config = dict(
    init='normal',
    init_std_down=0.0147,
    warmup_steps=219,
    final_lr_fraction=0.0,
    dataset='wikipedia_en',
)
Each number is 128 + 24 x the weight over its row's rms, rounded and kept within 0 to 255. Layers, rows and columns count from 0. The size above them is the row's rms in percent of the matrix's.

# layer 5 MLP down (transposed), 256x64, rms 0.238, rows 4-56, columns 0-63
size [102 114 120 103 103  94  97  88 102  96  99  85 101 103 111 131  88  95  83 102 128  94  91 108 104 136  81 107 103  74  95  86  98 108 101  93 106  99  90  97  96 106 112  98 104 107  86 100 104 102  93 126  91]
[[128 133 126  97  96 115 151 157 122 148  81 136 131  92 126 175 148 148 131 128 106  96 145 103 132 104 111 141 126 131 155 151  78 107 156 144 146 123 147 181 141 101 100 165 120 111 135 109 160  94 108 129  86 137 120  95 151 167 144  95 129 161 135 141]
 [144 124 116 136 103 125 140 131 177 124 129 111 154  81  97 146 138 114 170 132 143 149 175 107 119 134  98 114 135 132 131 145 111 100 132 135 143 100 130 124  95 124 132  44 146 132  87 108 108 138 154  94 116 174 135 159 117 124 176 117 150 128 116 119]
 [120 146 129  90 114 106 140 121 145 157 147 181 137 136 131 133 101 163 105 115 162 143 122 112 157 159 127 130 126 151 148 111 105 132 133 158 136 120 153 119 143 120  68 177  99 124  87 134 102 114 121 100 161 167 167 145 105  85 121 105 102 109  96 128]
 [117 114 145 105 117 120 179 126 116 133  98 138 166 122 127 153 138 104 153  87 122 142  80 144 123 112 137 123  53 156 150 133 112 143 148 126 150  92 145  94  82 128 106 148 160 117 125 129 119 127 120 133 106 166 141 187 142 108 122  96 139 155 133 128]
 [108  83 146 114 129 143 122 101 109 103 133 138 101 144 144 153 158 146 100 111 137 148 102 143  85 140 105  70 111 121 187 140 135 135 125 119 144 139 125 158 153 199  90 157 105 106 127 116 123 116 110 128  94 132 103 117 122 145 122 142 171 132 129 160]
 [159 124 140  88 112 132 100 144 114 125 119 149 140 139 113 137 139 153 148 119 118 126 104 117 126  99 129 101 142 180 107 118 102 116  66 108 103 145 125  84 131 131 140 168 116 102 173 122 130 155  89 157 139 128 154 151 128 114 155 186 121 144 170  93]
 [137 130 113 135 138  90 135 144 131 156  77 159 144 143 148 144  82  95 169 130  89 160 105 135 114 170  95 136 111 121 137 147 154  97 165 113 135 106 129 158  96  95 150 109 109 117 113 146 143 169 149 133  69 114 109 110 146 131 145 107 145 139 130 147]
 [110 132 162 155 137 107 105 141 132 149 127 133  75 125 142 120 154 136 143 144 109  87 112 182 148  83 129 112 143 115 127 156 123  96 101 115 180 142  70 129 136 118 120 116  90 107 136 103 137 145 145 154 103 117 140 143 113 182 155 153 140  93 142 137]
 [128 143 135 126 114 161 144 130 103  89 126 117  92 131 141 124 112 130 121 155 109 121 105 120 111 122 120 155 131 195 150 121  99 123 108 158 143 136 154 102 169  74 125 108 121 124 142 133  99 166 201 103 138 146 181 126 128  85 122 125 136 101 134 130]
 [136  77 119 166 104 135 157 116 155 119 124 115  98 114  95 121 112  93 129 137 104 163 145 152 111 121 105 145 123 123 108 137 129 147 143 140 139 175  89 117 113 133 134 124 118 156  83 154 116 177 119 149  88 137 110 155 110 118  82 143 174 141 177 120]
 [103 111 173 119 106  88 111 122 139 129 112 138 162 132 167 113 141 133 124 122 128 169 159 140 136 117 106 102 130 158 108 145 125 139 176 142 115  88 137 143 126 117  87 143 105  93 155 129 100 149  82 163 119 132 103  92  97 156 101 129 137 159 145 178]
 [127  94 124 110 179 112 151 105 133 118  74 119 126 138 127  92 109  93 154 107 132 106 140 160 139 131  97 148 141 119 156 128 157 127 136 144 146 127 108 149  91 126  79 186 167 112 137 116 104 146 108 126 164 168 130 110  89 110 119 133 127 115 161 156]
 [129  88 117 119 117 126 141 105 114  93 127 140 175 134 128 145 137 121 116 112 117 153 124 121  87  99 136 130 149 152 106  77 197 100 174 124 104 142 141 141 146 155 132 131 107 144  82 110  96 114 127 133 109 131 131 125 165 111 177 105 141 129 180 126]
 [107 110 114 130  84 139 185 137 132 106 125 132 112 177 130 149 169 120 158 159 101 141 153 130 142  84 143 142 126 161 140  89 121 125 150 152 142 119 126 141 154 104 122 149 146  93 109 139 160  89 107  80 112 163 113  95 146 101 130 128  99 123  98 110]
 [ 91  76 143 105 129 104 157 135 137 112 153 135 128 121 124 124 158 116 123 106 128 160 100 132 134 142  98 157 137 169  61  90 127 139 103 126 124 174 125 122 123 136 165 157  97 171 120 134 130 112 121 117 139 101 138  97 106 154 122 101 123 173 167 151]
 [109 131  90 129 125 121 154 165 140  83 126 153 130 140 138 158 181 166 115 107 121  92 151 118  83 130 187 104 145 113 154 157 103 119 138 113 113 112 122 109 166 116 148  89 120 123 163 131 121  92 116 153  71 134 119 122 137 129 135 152 124 149 141 116]
 [132 117 161 130 120  95 152 134 177  99 159 130  94  95 141 103 129  89 163 130  85 165 117 133 134 110 109 135 100 170 134 125 140 162 182  97 131  99 124 157 119 133 138 118 122  99 117 150  81 120 167 138  78 110 121 147 124 150 121 146 133 116 125 108]
 [145 158 110 103 148  99  97 146 132 138 150 172 111 135 127 125 136 126 166 157 112 133 124 122  99 131 136 152 135 128 103 137 112 133 131 101 152 149 140 147  84  90 101 113 112 139 139 138 150 115 107 140 146 137 142 167 179  99 157  62  97 101 113  75]
 [116 129 144 116 105 144 120 103 159 139 138 114 109 153 146 147 138 156 121 121 102 103 124 143 151  95 142 155 114 141 110 125  99 128 106 132 122  94 152 178 119 106  94 154 112 106  85 118 135  70 108 148 176 147 179 127 129 130 118 194  96 135 134 149]
 [100 125  98 148 124 117 110 127  99 163 144 116 145 130 112 128 141 143 132 128 101 144  91 135 132 134 133 147 145  69 125 122 109  91 137 119 183 130 119  86 108 162  95 145  98 155 184 180 115 152 149 124 145 138 156 100 150  90 136 142 150  97 131 109]
 [132 157 122 160 165 136 135 134 125 144 136 143 118 132 159 144 152 138  92 134 112 122  78 126 149 146 128 137 116  77  82 120  98  96 124 135 171 151 132  78  92 196 133 119  93 123 128 154 124 145 128 100 150 131 153 121 161  85 120 126 129 133 113 105]
 [110 125 101 149 109 119 113 124 136 125 120 143 131 127 183  82 114 130 131 119 135 162 126 148 122 113 119 141 146 101 105 139 142  43 104 102 157 129 121 116 184 112 126 106 148 162  88 135 129 150 143  92 137 130 134 112 125 183 132 156 122 161 154 140]
 [151 107 116 143 132 128  78 104 117 128 150 163 113 138 206 179 147 101 151 131 127 117  94 138 110 134 127 141 144 117 143 112 127 115 114 138 145 144 125 151 151  99 126 120 106 105 123  89 176 131  82 163 152 134 134 133 120 145  99  85 115 109 161 103]
 [ 61 126 114 139 130 109 125 121 141 106 141 133  90 126 122 189 119 139 137  85 116 134 149 140 149 119 132 120 117 114 120 136 116 128 124 162 145 187 125 119 161  85 103 132 118 125 125  87 126 129 142 116 176 124  77 104 122 159 108 136 159 151 172 148]
 [148 147 132 139 113 141 136 156 114  88 125 112 104 159 104 121  86 120 137 135 115 125  95 125 126 145 155 127  89 147  89 133 111 156 158 136 161 177 123  95 137 110 156  81  75 124 136 133 154 144 128 142  97  97 105 124 138 141 127 117 114 157 198 137]
 [128 144 132 130 128 125 117 178 138 165 214 156 111 147 129 123 122 134 131 136 152 148 133 137  86  90 124 102  93 120  97 138 116 119 140 139 107 117 116 161 123 151  99 128 130 146 145 111 128  92  93 172 170 163  96 103 144  99 109 111 120 108 115 141]
 [143 147 128 124 142 128  86  71 143 146 134 129 106 148 136 126  85 116 159 193 123 126  94 108 131  88 127 144 132 126 116 134 102 159 115 164  93 142 108 118 135 119 112 159 144 162  80 114 121 100 136 142 155 153 128  98 132 153 106 179 160 129 113 140]
 [123 103 127  88 141 120 110 125 160 140 138 164 122 106 170 154 136 139 131 136 137 118 142 161 123 129  92 113 154 147 141 139 102 121 118 120 125 172 131 183  82  59 130 149 129 122 115 107  79 141  85 121 139  66 131 140 129 149 135  96 124 133 132 125]
 [104 126 104 120 177 125 149 127 106 101 142 146 117  83 147 111 150 103 167 123 102 109 133 182 130  95 125 116 126 124 131 149 111 139 191 146 147 161 131 137 140 131 142 128  99 106  88 144 140 118 108 168  88  96 116 138 104 128 128 103 168 138 138  82]
 [ 93  92 107 166 149 171 143  91 168  85 118 120 104 117 152 154 143 115 122 120 129 128 149 148 109 139 122  90 133  78 148 115 127 106 129 123  88 117 113 132 127 156 216 136 134 148 135 129 141 110 125 104 140 135 164 106 144 113 140 149 111 131 126 152]
 [104 107 102 157 116 134 103 152 127 115 130 132 101 163 112 147 134 132 164  87 138 139 119  87 151 122 141 144 141 144 169  80 142 155 161 104 153 139 139 166 163 122 110 125 106 120 101  76 105 155 132 133 101 163 101 162 135 159 151 121  96 120 111  90]
 [155 128 113 129 134 111 133 131 158  71 111 116 144 123 132 156 131 116 121 126 144 130 169 144 140 128 173 166 137  92 120  97 166 173 146 128  95 109 105 137 143  85 110  73 114 142 107 138 124 110 120 170  70 134  98 107 135 130 145 157 109 141 156 122]
 [151 145 122 152 142 125 113 157 118 155 141 146 116  51 122 139 131 144 127 140 167 124  96 127 183 125 131 134  83 104 117 141 120 127 144 158  97  86 120 150  99 130 144 111 133 121 132  99 130 123  65 143 106 133 114 117 125 138 105 121 153 146 143 191]
 [153 129 130 150 126 123 100 155 156 167 131 111 143 105 127 116 130  89 174 157 159 131 146 114 126 148 101 122 154 124 102  93 167 126 112 111  69 101 116 147 140 124 169 107 133 158 107 109 129  88 130 121 146 121 108 150  82 143 165 154 125  81 128 155]
 [122 141 136 138 133 145 123 117 142  80 119 155 156 105 149  97  97  53  93 139 147 143 140 141 176 114 120 118 122 117 115  96 123 126 170 143 103 104 127 142 120 103 134 134 160 109 123 159 147 165 111 137 146 150 150 113 107 165 152 134 165  98 107  84]
 [112 126 142 122 123 117 106 126 137 116 172  97 169  92 132 124 138 100 122  97 128 117 159 167 132 138 151  93 114 158 134  88 116 119  87 108 119 106 113 106 121 162 112 113 163 109 142 128 147 193 188 131 100 157 131 154 130 113 138 121 171 115 135 106]
 [112 160 126 100 132 179 179 144 126 120 123 100 153 118 124 132 118 173 103 135 147 121 120 121 135 111 101 177 124 164 108 125 140 117  96  85 118 156 129 116 165  94 133 124 113 111 117 121 150 106 146 134 169 135 121 130  69  80 135 143 107 165 155 123]
 [148 142 102 125  94  96 130 117 131 110 131 102 139 102 135 157 124 147  86 136 128 111 136 147 108 126 123 127 138 101 126 166  89 134 133 128 125 137 132 107 139 162  79 122 121 121 145  97 149 162 153 132 176 198 137 169 120  96 157  71 135 118 107 159]
 [125 131  78 112 157 123 136  99 174  87 115 141  79 157 121 175  82 143 131 123 134 124 137 165 127 105 136 104 130 129 131 107 120  94 114 106 113  80 149 115 156 129 123 132 144 136 115 105 126 147 173 135 168 143 122 129 136 164 157 175 130 117 140  90]
 [166 152 120 120  84 121 138 132 165  97 132 146 108 144  54 120 125 133 140 152 145 161 185 140 125 154 114 152 128 123 164 118 131 125 100 136 128 156 148 121 128 116 154 126 146 117 136  79 148  74 116 110 157 141 128 146 124 117 115 100 106  81 103 123]
 [ 78  88 133 121 141 127 128 127 154 154 147 168 166 140 133  97 118 124 133  82 145  96 160  92 157 126 133  99 146 148  79 140  87 118 135 125 114 142 114 151 147 158 120 111 151 121 103 166 141 115 153 132 129 135 145 110 114 121 198 108  94 110 116 122]
 [ 96 156 105 150 143 129 135 155 153  85 133 133 149 131 138 131 139 123 114 149 162  91 125 122 110 151 113 110 120 150 117 113 105 128 114 118  69 103 151 119 168 129  59 144 173 134 151 140 122 129 148 169 169 122 139 136 104 128 152  82 153  90 124 128]
 [125  99 134 133 144 152 127 139 146 134 141 171 126 121 120  97  90 124 127 102  86 102 120 163  96 166 117  89 133 132 131 159 129  65 156 173 109 141 117 151 126  89 140 119 113 173 115 145 135 146 142 190 129 134 141 120 122 139 123  81 134 101 115 135]
 [126 132 111 148 102 124  87 112 110 142 110  73  56 119 143 122 153 145 123 128 111 153 170 140 149 141 107 135 165 158 143 154 143 131  66 132 189 151 118 133 119 130 149 131 163 171 119 139 113 160 103 123 108 101 119 107 125 122 116 116 130 133 127 127]
 [134 126  87 106 155 166  81 120 158 149 108 165 144 116 119 127 107 112 142 154 176 103 133 127 121 129 133  75 109  94 165 131 149 125 110 153 126 118 121 154 131 122 114 133 140 172 138 137  88  95 103 144 149 126 133  84 107 136 191 112 140 109 150 134]
 [116 110  81 168 128 111 170 122 105  78 103 151  87 135 128 175 107 152 113  84 153 125 110 132 116 121 124  95 159 140 127  98 131 143 136 100 102 156 160 146 159 121 145 126 157 115 158 133 126 105 115 154 128 121 131 135 110  87 115 177 135 135 163 112]
 [154 147 114 106 110 111 140 104 157  82 103 136 149 160 150 135 135 133 124 112 138 111 139 150 106 166 128  97 100 135 114  94 121 156 134 100 117 126 106 151 153 114 154 139 106 115  93 141 117 175 142 107  96 198 152 139  91 105 188 128 112 133 137 130]
 [113 157 155 132 100 139 125 129 106 101  95 132 169 171 136 115 164 162 155 138  94 121 101 101  80 104 145 126 137 171 123 162 137  91 107 118 160 130 112 138 134 145  87 128 124 126 127 128 132 130 116 141 141  92 158  61 139 119 110 144 155 120 168 118]
 [ 83  84 129  92 177 114 117  95 132 129 144 179 122 169 150 131 171 135 115 130 117 101  92 133 105 114 143 128  78 124 113 142  95 131 164 158 115 136 147 131 120 131  88 133 123 102 113 173 103 120 137 137 116 122 170 132 129 127 128 145 179 137 131 113]
 [105 184 114 126 136 166 133 126 143 103 101 123 113 161 121  99 107  98 170 102 134 126 115 149 157 125 102 130 101 147  97 120 155 158 100 120 127 120 113 142 186 116 102 147 155 110  71  81 141 124 148 114 131 171 114 127  99 156 154 147 119 138 132 136]
 [115 128 113 113 109 142 135 117 158 158 151 112 144 140 120 144 105 139 156 141 143  73 102 146 160 166 101 128 138 120 104 120 129 112 128 117 109  76 109  96 150  95 168 131 159 113 124 157 106  66 135 169 117 142 142 131  97 128 117 172 166 103 150 131]
 [158 138 172  89 133 142 148 103 111 126 111 154 116 115 148 127 101 122 194 112 125 106 117 132 106 103 155 129  84 115 195 144 107 129 151  97 121 113 143 118 171 132  70  94 135 152 132 139 155 113 142 141 141 129 119 138 108 114 117 119 129 104 165 116]
 [131 118  99 145 128 107 137  99 171 132 160 191 121 135 176 122 151 131 125  96 146 122 110 121 132 135 127  99 105 127 119  95 134  96 165 105 128 106 160 105 131  66 139 145 122 171  96 127 131 174 102 140  92 146 142 119 119 121  97 143 126 153 161 140]]
# layer 5 MLP up, 256x64, rms 0.247, rows 5-56, columns 0-63
size [115 114 104 104  95 104  85  98  98 106  92 105 105 111 133  96 103 100 101 117  97  96 103  99 123  92 101 106  83  94  90  96 109 106  86 107  96  99 102 104  94 106  91 103 101  85 101 104 105  93 111  97]
[[161 151 138 142  89  98 121 141 123 173 137  74 150 105 122  91  99 143 142 133 149 163 155  98 113 139  83 109 124 133 104 162 123 109 133 144 100  88 114 137 110 182 121 164 144 111 167 127 124  87 111 128 144 114 125 139 139 123 106 144 161  98 123 116]
 [119 137 124 140 100  85 132 152 176 141 116 111 123 174 152  88 122 142 104 162 105  94 139 127 182 137 100 122 121 139 107 124 120 144 101 125  91 124 115 112 131 127 124 159  82 159 186 118 120  92 121 135 147 140 128 135 149 161 120 146  94  84 116 141]
 [ 99 134 145 153 110 119 120 109 126 133 129 101 110 165 118 116 102 141 148  96 170 153 140  67 141 155 152 152 138 133 129 154 138 132 109 152 121 132  67 114 134 150 110 149 114 124 136 154 120 126 123  68 126 114 154 118 123 175  67 124  97 141 133 161]
 [121 139 112 154 135 100 116 155  92 175 126  84 124 132 136 127 106 138 140 103 128 123 158  91 156 128 152 113  93 164 132  73 109  93 149 123 152 183  89 109 136 155  95 137  94 111 141 140 132 113 120 125 122 129 122 127 110 154 106 175 129 128 158 167]
 [156 161 135 197 127 121 152 146 138  94  92 165 109 101 113  86 119 141 123 110 149 166 126 135 139  84 107 159 131 128 126 140 116 105 168 128 139 131 156  95  99 146 106 125 136 130 137 173 116  78 159 149 146 121 127 124 130 123  98 123 172 109 121 116]
 [130 147 114 114 135 135 107 147 124  73 149 120 125 141 107  76 159 134  91  87 131 114 103 118 142 106 130 135 139  91 118 165 110 104 151 106 137 153 158 117 141 158 110 170 117 128 146 116 142 126 113 121 123 104 134 113 146 172 128 211  90 132 140 119]
 [165  91 136 161 125 108 111 135 156 102 130 152 144 136 104 154 125 131  93 133 134 141 132 110 110 190 147 129 108 110 114  88 116 128 130 194 113  96 157 121 108 162 127 158 114 154 123 139 129 114 115 125 103 105 120 123 165 104 128 152  89 160 160  85]
 [120 106 135 123 176 135 139 136 126 160 135 130 193 143  89 139  82 161 108  98 131 132 101  85 129 114 131 146 103  79 105 116 135  95  86 158 101 100 113 144 130 161 127 130 141 134 161 137 100 129  83 104 143 120 143 141 155 144 144 128 132 164 128 115]
 [114 127 126 115 151  92 142 143 160 121 122 124 143 143 117 129 148  85 132 116 106  84 146 108 137 119 111 134 152 165 120 156 115 146 168 140  94 107  97 134 112 140  99 144  76 188 141 182 106 122  93 127 118 116 146 133 142 120  95 147 132 155  78 155]
 [ 91 156 126 135 114 165 142  91 169 143 134 127 141 143 129 114 112  99 130 135 143 103 120 113 130 189  95 142 113 136 117 165 134 109  78 167 121 129 116 135  78 164 120 144 121 132 122 110 120 112 152 115 137 124 139 202 128 134 149 129 120 110  85 164]
 [ 87 136  91  81 166  82 123 119 158 137 116 161 158 121 119 134 145 162 157 114 121 148 120 101 124 127 153 123 145 140 106 138 107  79 100 128  70 144 144 141 132 155 131  95  92 131 125 152  92 122 125 137 133 120 153 169 132 104 145 140 137 120  78 115]
 [116 142 159 130  94 149 127 122  99  94 132  75 161 175 116  87 133 145  74 136 121 141 112 140 143 177 143 132 102 135 110 142 184 130 147 124  90 136 137 121 130 159 127 107 119 147 147 123 158  80 110 129 134 124 150 121 124 165 157 127 133 132  85 146]
 [135 185  77 180 134 101 121 110 123  91 113 145 129 158 113  90 156 128 142  95 160 119 167  99 119 146 106 115 128 145 178 126 134 115 105 114  92 109 133 136 127 173 133 113 130 112 141 149 142 104 112 148 125 139 118 135 128 180 164 137 106 117  95 119]
 [116 130 115 124 123 126 125 153 178 174 117 111 105 173 137 113 104 136 165 130 120  86 158  72 142 146  79 151 142 146 101 167  95 120 125 125 147 114 137 152  98 137 116 148 107 118 142 127 152 115 120 120 157 125 132 113 105 146 127 140  86  97 102 181]
 [129 140 135 100  90 102 125 142 152 146 147 107 171 147  91 136 145 129 119 151 129 111 175 128 117 171 159 134 117 125 151 128 145 140 123 150 123 156 144 154 112 129 128 180  87 137 150 131 166  75  96  84 136  94  80 107 146 126 134 128 120 146 140  97]
 [133 139 102 119 140  94 167 142  88 146 145 128 131 107 101 128  90  98  88  99 179 132 154 131 112 179 152 131 106  95 114 109 163 148 139 143 158 112 140 121 111 122 121 169 119 164 161 131 172 120 107 117 133 137 113 136 147 129  95 137 149 135 160  88]
 [115 115 121 156  84 137 128 122 117  87 110 140 134 162  95  99 137 121 159 140 171 135 178 144 151 150 100 133 122 151 134 129 161 130 134 124 128 140 144 168 119 130  82 153 123 115 166 123 149 115 114 142 125 125 126 122 183 197 129 103 131 131  90 168]
 [128 137 141 128 113  61 117 142 162 112  91  95 135 103 142 121 130 139 159 141 167 159 108  96 137 151 132 122 134 109 110 138 150 121 104 204 145 139 166 174 138 159 125 131 140 135 123 157 157 113 146 129 161 105 148 123 115 118 130 147  99 111  93 100]
 [172 115 150 186  87 140 133 146 121 149 122 112 107 155 139 104 101 130 157 154 210 135 173 128 146 120 131 109 142 134 155 132 105 105 113 113 109 172 142 149 112 100 119 103 114 126 125 109 153  77 125 105 141 101 142 122 130 129 129 155 136 159 124 128]
 [114 144 149 196 114 106 159 140 120 195 148 101 148 128 100 104 130 144 153 118 140 146 200 132 155 102 113 102 139 119 156 136 109 121  94 126 110 125  91 154 119 163 116 136  92 124 129 128 102 107 102 118 142 112 111 114 126 129  96 134 126 141 107 157]
 [ 98  92  72 147 117 119 159 128 100 148  90 147 127 158 127  75 123 148 123 113 136 147 187 118 123 141 127 134 105 127 122 169 140  84 101 106  90 171 180 113 144 152 123 113 118 119 147 127 118 132 115 107 146 110 110 141 123 126 161 165 145 113 118 135]
 [120 170 175 122 155 134 155 114 129 144 130  86 127 147 115 165 145 129 125 173 127 157 176 109 135 114 146 141 141  94 142 140  67 153 145 157 106 115  85 126 129 130 110 126 100 114 117 156 135 121  96 131 139 101 116  72 139 113 112 126 137 181 130 130]
 [119 176 177 173 112 158 145 154 151 154 108  83 123 162 130 105 121 103 130 107 132  81 133  78 137 137 121 117 125 141 128 116 132 120 162 130 140 149 137 153  83 112 120  78 155 139 140 124 139 105 122 115 122 127 129 151 140 180 117 149 115 105 105 168]
 [105 112  99  70 139 108 109 155 122 117  91 149 132 129 104 128 126 113 133 144 156 165 170 108 126 129 158 148 109 150 167 140 103  86 147 157 129 140 149 112  83 137 127 159 129 144 167 173 113 103 106 106 160 106 131 156 137 151  88 113 110 121 143 109]
 [135 149 156 143 132 154 151 183 101 153 149  77 127 126  80 117 118 133 131 109 121 139  94 130 161 129 132 170 136 137 164 137 133 137 105 134 103 111 163 145  77 136 105 144 100  95 165  98 117 103 122 138 146  98  88  95 146 160 108 142 143 114 128 112]
 [116 141  72  98 119 119 123 120 149 156 110 138 113 117 141 162 157 136 131 113  84  84 129  85 123 144 102 151 103 123 125 101 164 104  95 143 126 137 179  87 115 150 125 117 111 140 119 126 151 125 121 154 147 120 173 157 144 130 133 142 164 144 185 108]
 [168 119 141 115 123 117  99 161 158 103 115  79 151 130 123 112 173 147 128  89 126 129 133 128 134 148 142 117  92 100  79 144 137 134 140 134 145 135 192 119  95 144 105 131 138 135 117 143 163  94 155 146 156 147  94  87 150 139 137 145  98 108 166 125]
 [138 168 112 150 114 120 139 130 126 137 145 100 138 131  88 144 100 145 112  96 114 155 124 105 147 137 173 151 108  97 110 114  79 137 101 163 112  94 103  80 158 157  97 108  97 140 115 120 130 131 150  93 142 125 112 160 185 150 146 140 138 167 127 133]
 [149 166 146 122 135 123 106 175 106 167 101 145 155 114 130  84 131 112 101 136 141 112 125  94 168 138 112 150  81 146  84 150 152 102 157 136 168 137  83 127  98 122 122  87 143 132 148 125 131 124 127 109 127 123 100 185 131 151 122 140 120 123 133  89]
 [147 142 144  94  97 111 109 129 122 118 107 130 138  97  35 144 149 163 101 133 161 106 174  93 125 101  97 126 141  81 124 143 122 155 117 148 155 112 125 115 127 135 120 107 137 153 127 123 123 122 124 153 147 126 120 137 159 146 118 127 152 185  95 126]
 [ 85 114 109 170 130 157 163 155 132 132 114 129 159 138 116  86 144 143 129 125 115 135 123  74 137 141 145 119 168  59 144 148 115 109  93 142 136 162 148 118 164 207 124 123 115 133 127 131 146 112 138  96 123 124 135  85 117 136 118 125 126 127 119 130]
 [126 170  97 125 159 117 133 106 110 133 106 132 161  85 118 137 140 139  75 151 139 151 130 153  98 149 133 160 127  92  95 123  89  76 118 117 102 133 132  83 141 123 101 145 139 153 125 144 119 119 135 156 186 145 115 125 109 140 144 124 120 163 153  86]
 [149 157 106 106 113 157 124 139 136 133 141 100 132  89 112  96 124 127  81 140 123 128 140  79 146 140 132 134  93  98 164 185 114 120 103 161 125 136 179  81 130 180 116 121 141 123 175 114 153 124 141 121 141 111 130 125 131 108 118 127 103 174 133 108]
 [ 90 145 111 113 130 133 132  98 115 130 132  90 116 138  92 152 140 144 121 119 141 149 114  85 173  98 148 175 110 109 144  93  99 100 151 106 134 146 179  79 107 130  92 118 108 119 145 127 122 127 145 147 147 119 163 140 146 147 162 148 175 103 113 155]
 [143 116 111 142  91 136  83 148 147 153 143 107 145 127 101 110 142 159 173 146 110 124 130  82 101 146  91 162 152  96 154 120 142 142 162 136 130 130 111 135 129 169 140 148  98 111 141 135 123 139  97  87 146  96 101 122 155 118  96 104 126 146 139 191]
 [139 148 118 151 100 136 131 145 119  97 122  95 134 150 132 115 140 110 147  90 184 147 133 120 120 177 126 124 104 113 164  91 111 113 143 160 110 158 145 123 112 149 108 160 129  95 116 103 184 105 101  99 143 171 127 115 106 172 105 125 111 133 153 163]
 [124 102  75 157 164 158 108 118 173  97 128 146 117 140 144 115 163 120 119 111 119 107 148 102 125 179 107 180 108 122  81 115 139 104  92 125 129 188 116 125 129 188 102 128 126 131 150 133 135 127 141 119 148 121 126 130 112 108  94 129 140 128 137 102]
 [115 154 138 112 138 162  95 131 104 120 150 132 203 118 105 144 119 129  91 106 160  91 129 131 143 139 118 164 122 120 141 101 119 102 144 158 159 153 123 120  44 115 133 155 102 115 139 111 166 114 129 119 139  93 121 168 112 134 142 135 116 108 131 128]
 [136 114 114 156 115 113 124 155 131 174 124 137 126 114 138  59 132 118 116 117  69 147 121  87 148 150 123 129  82  97 120 131 171 119 179 140 151 175 122 115 139 116 125 129 132 135 155 133 118  85 128 122 141 146 120  92 142 142 131 139 128  69 109 144]
 [149 165 149  95 117 162 131 150 109 117 136 141 149 120 125  94 125 119  78 133  88 101 126 130 100 188 138 148  92 118  92 117 164 133 126 158 149 154 113 138 129 129 121 151 139 126 141 149 178 121  83 130 139  94 116  84 113 112 134 136 126 184 137 136]
 [ 95 134 127  88  87 129 143 121 114 109  53 112 162 123 125 115 161 150 117 143 118 195 168 104 132  75 127 135 135 133 102 136 113 143 141 133 102 104 115 117 136 145  98 119 113 122 165 167 122 146 131 136 146 123 149 108 163 148 111 130 112  94 109 130]
 [123  91  96 121 135 103 131 148 127 134 135 143 144 156  80 107 133 102 142 142 119 137 158 115 188 150 161 154 103 114 138 122 105 140 113  93  86 132 183 118 143 135 118 153 133 144 190 128 129 103 114 127 168 113 102 107 144 156 149 114 149 138 162 101]
 [138  93 156 121 157 136 167 129 133 117 107 133 174 138 124 159 125 142 136 112 155 147 158 158 155 125 156 116 110 105  91  62 150 122 120 141 152 129  89 103 102 157  96 118  75 110 169 107 147 129 123 172 136 133 112 115 138 109  84 127 122 120 118 126]
 [147 162  72 114 110 151 121 144 134 118 122 126 160 103  89 128  94  89 127 104 128 142 147 141 144 130  80 140 114  93 102 112 112 130 126 160 125 153 178  92 106 154 117 139 141 158 180 140 131 119 150 123 149 142 154 109 129 155 144 104  94 158 160 153]
 [113 156 114  97 108 154 116 105 133 143 162  80 176 130 122 134 154 129  80 153 112  97 123 111  92 169 129 166 130 102 151 122 140 183 102 154 149 112 104 118 112 137 143 141  93 153 143 117 106  86 112  83 139 123 129 152 126 142 137 115 128 162 146 124]
 [122 117 118 119  61 150 149 112 140 125  82 114 138 156 149 121 112 136  86 141 109 106 118 117 101 142  77 147 131 153 135 156 141 167  82 131 140 132 146 121  66  99 144 142 104 121 153 164 148 113  99 161 156 115 112 150 154 119 136 142 124 104 131 150]
 [118 174 181 124 126 137 174 147 164 152 127  78 145 133 124  80 103 143 117 122 168 153 167  98 117 110 145 134 130 118 139  98 123 116 119  92  69 146  96 142 153 135  85  91 137 142 125 137 143 116 138 124 149 118 150 121 105 140 105 130 145 148 148 118]
 [136 111 155 138 134 111 105  95 117 132 140 121 167 158  84 130 151 190 121  91 176 109 133  94 103 147 151 143 149  92 145  92 104 135 156 156 117 123 140  81 165 138 114 127 152 128 114 107 132 116 144 105 132 108  97 153 158 122 113 156 133 115 102 159]
 [136 124 126 125 103 139 113 108 123 140 130 147 140 146  96  76  97 165 111 105 182 160 140  99  94 168 124 120 144 130 135 143 165 131 119 119  94 135 139 143 101 142 125 119  94 145 116 167 147 121 116 162 130 140  98 169 191 116 145 149 102 154  99 111]
 [126 102  98 120 135 102 117 169 140 121 139 121 135 102 104  96 124 127 101  83 152 149 129  76 117 133 148 145 105 142 153 145 167 127  97 108 149 170 133 145  87 180 132 113 133 147 144 124 158 131 103 102 129  92 135 179 138 119 152 139 118 122 104  76]
 [163 167 131 136 144 152 174 198 112 137 132 114  98  97 108 144 146 110 129 119 145  69 139 114  93 140 143 130 112 110 100 101  95 122 124 100 125 110 137 122 155 129  82 132 135 143 138 127 126  88 135 123 139 141 134 143 139 164 122 168 114 177 154 150]
 [133 125  93 129 157 108 131 121 131 113 160  92 146 128 119 107 118 111 125  99 110  79 116 147 152 169 155 171 111 129 147 112 150 135  92 160 128 155 106 148  73 143 130 105  73 145 139 129 146 128 158 143 136 119  98 132 123 156 157 144  93 174  95 138]]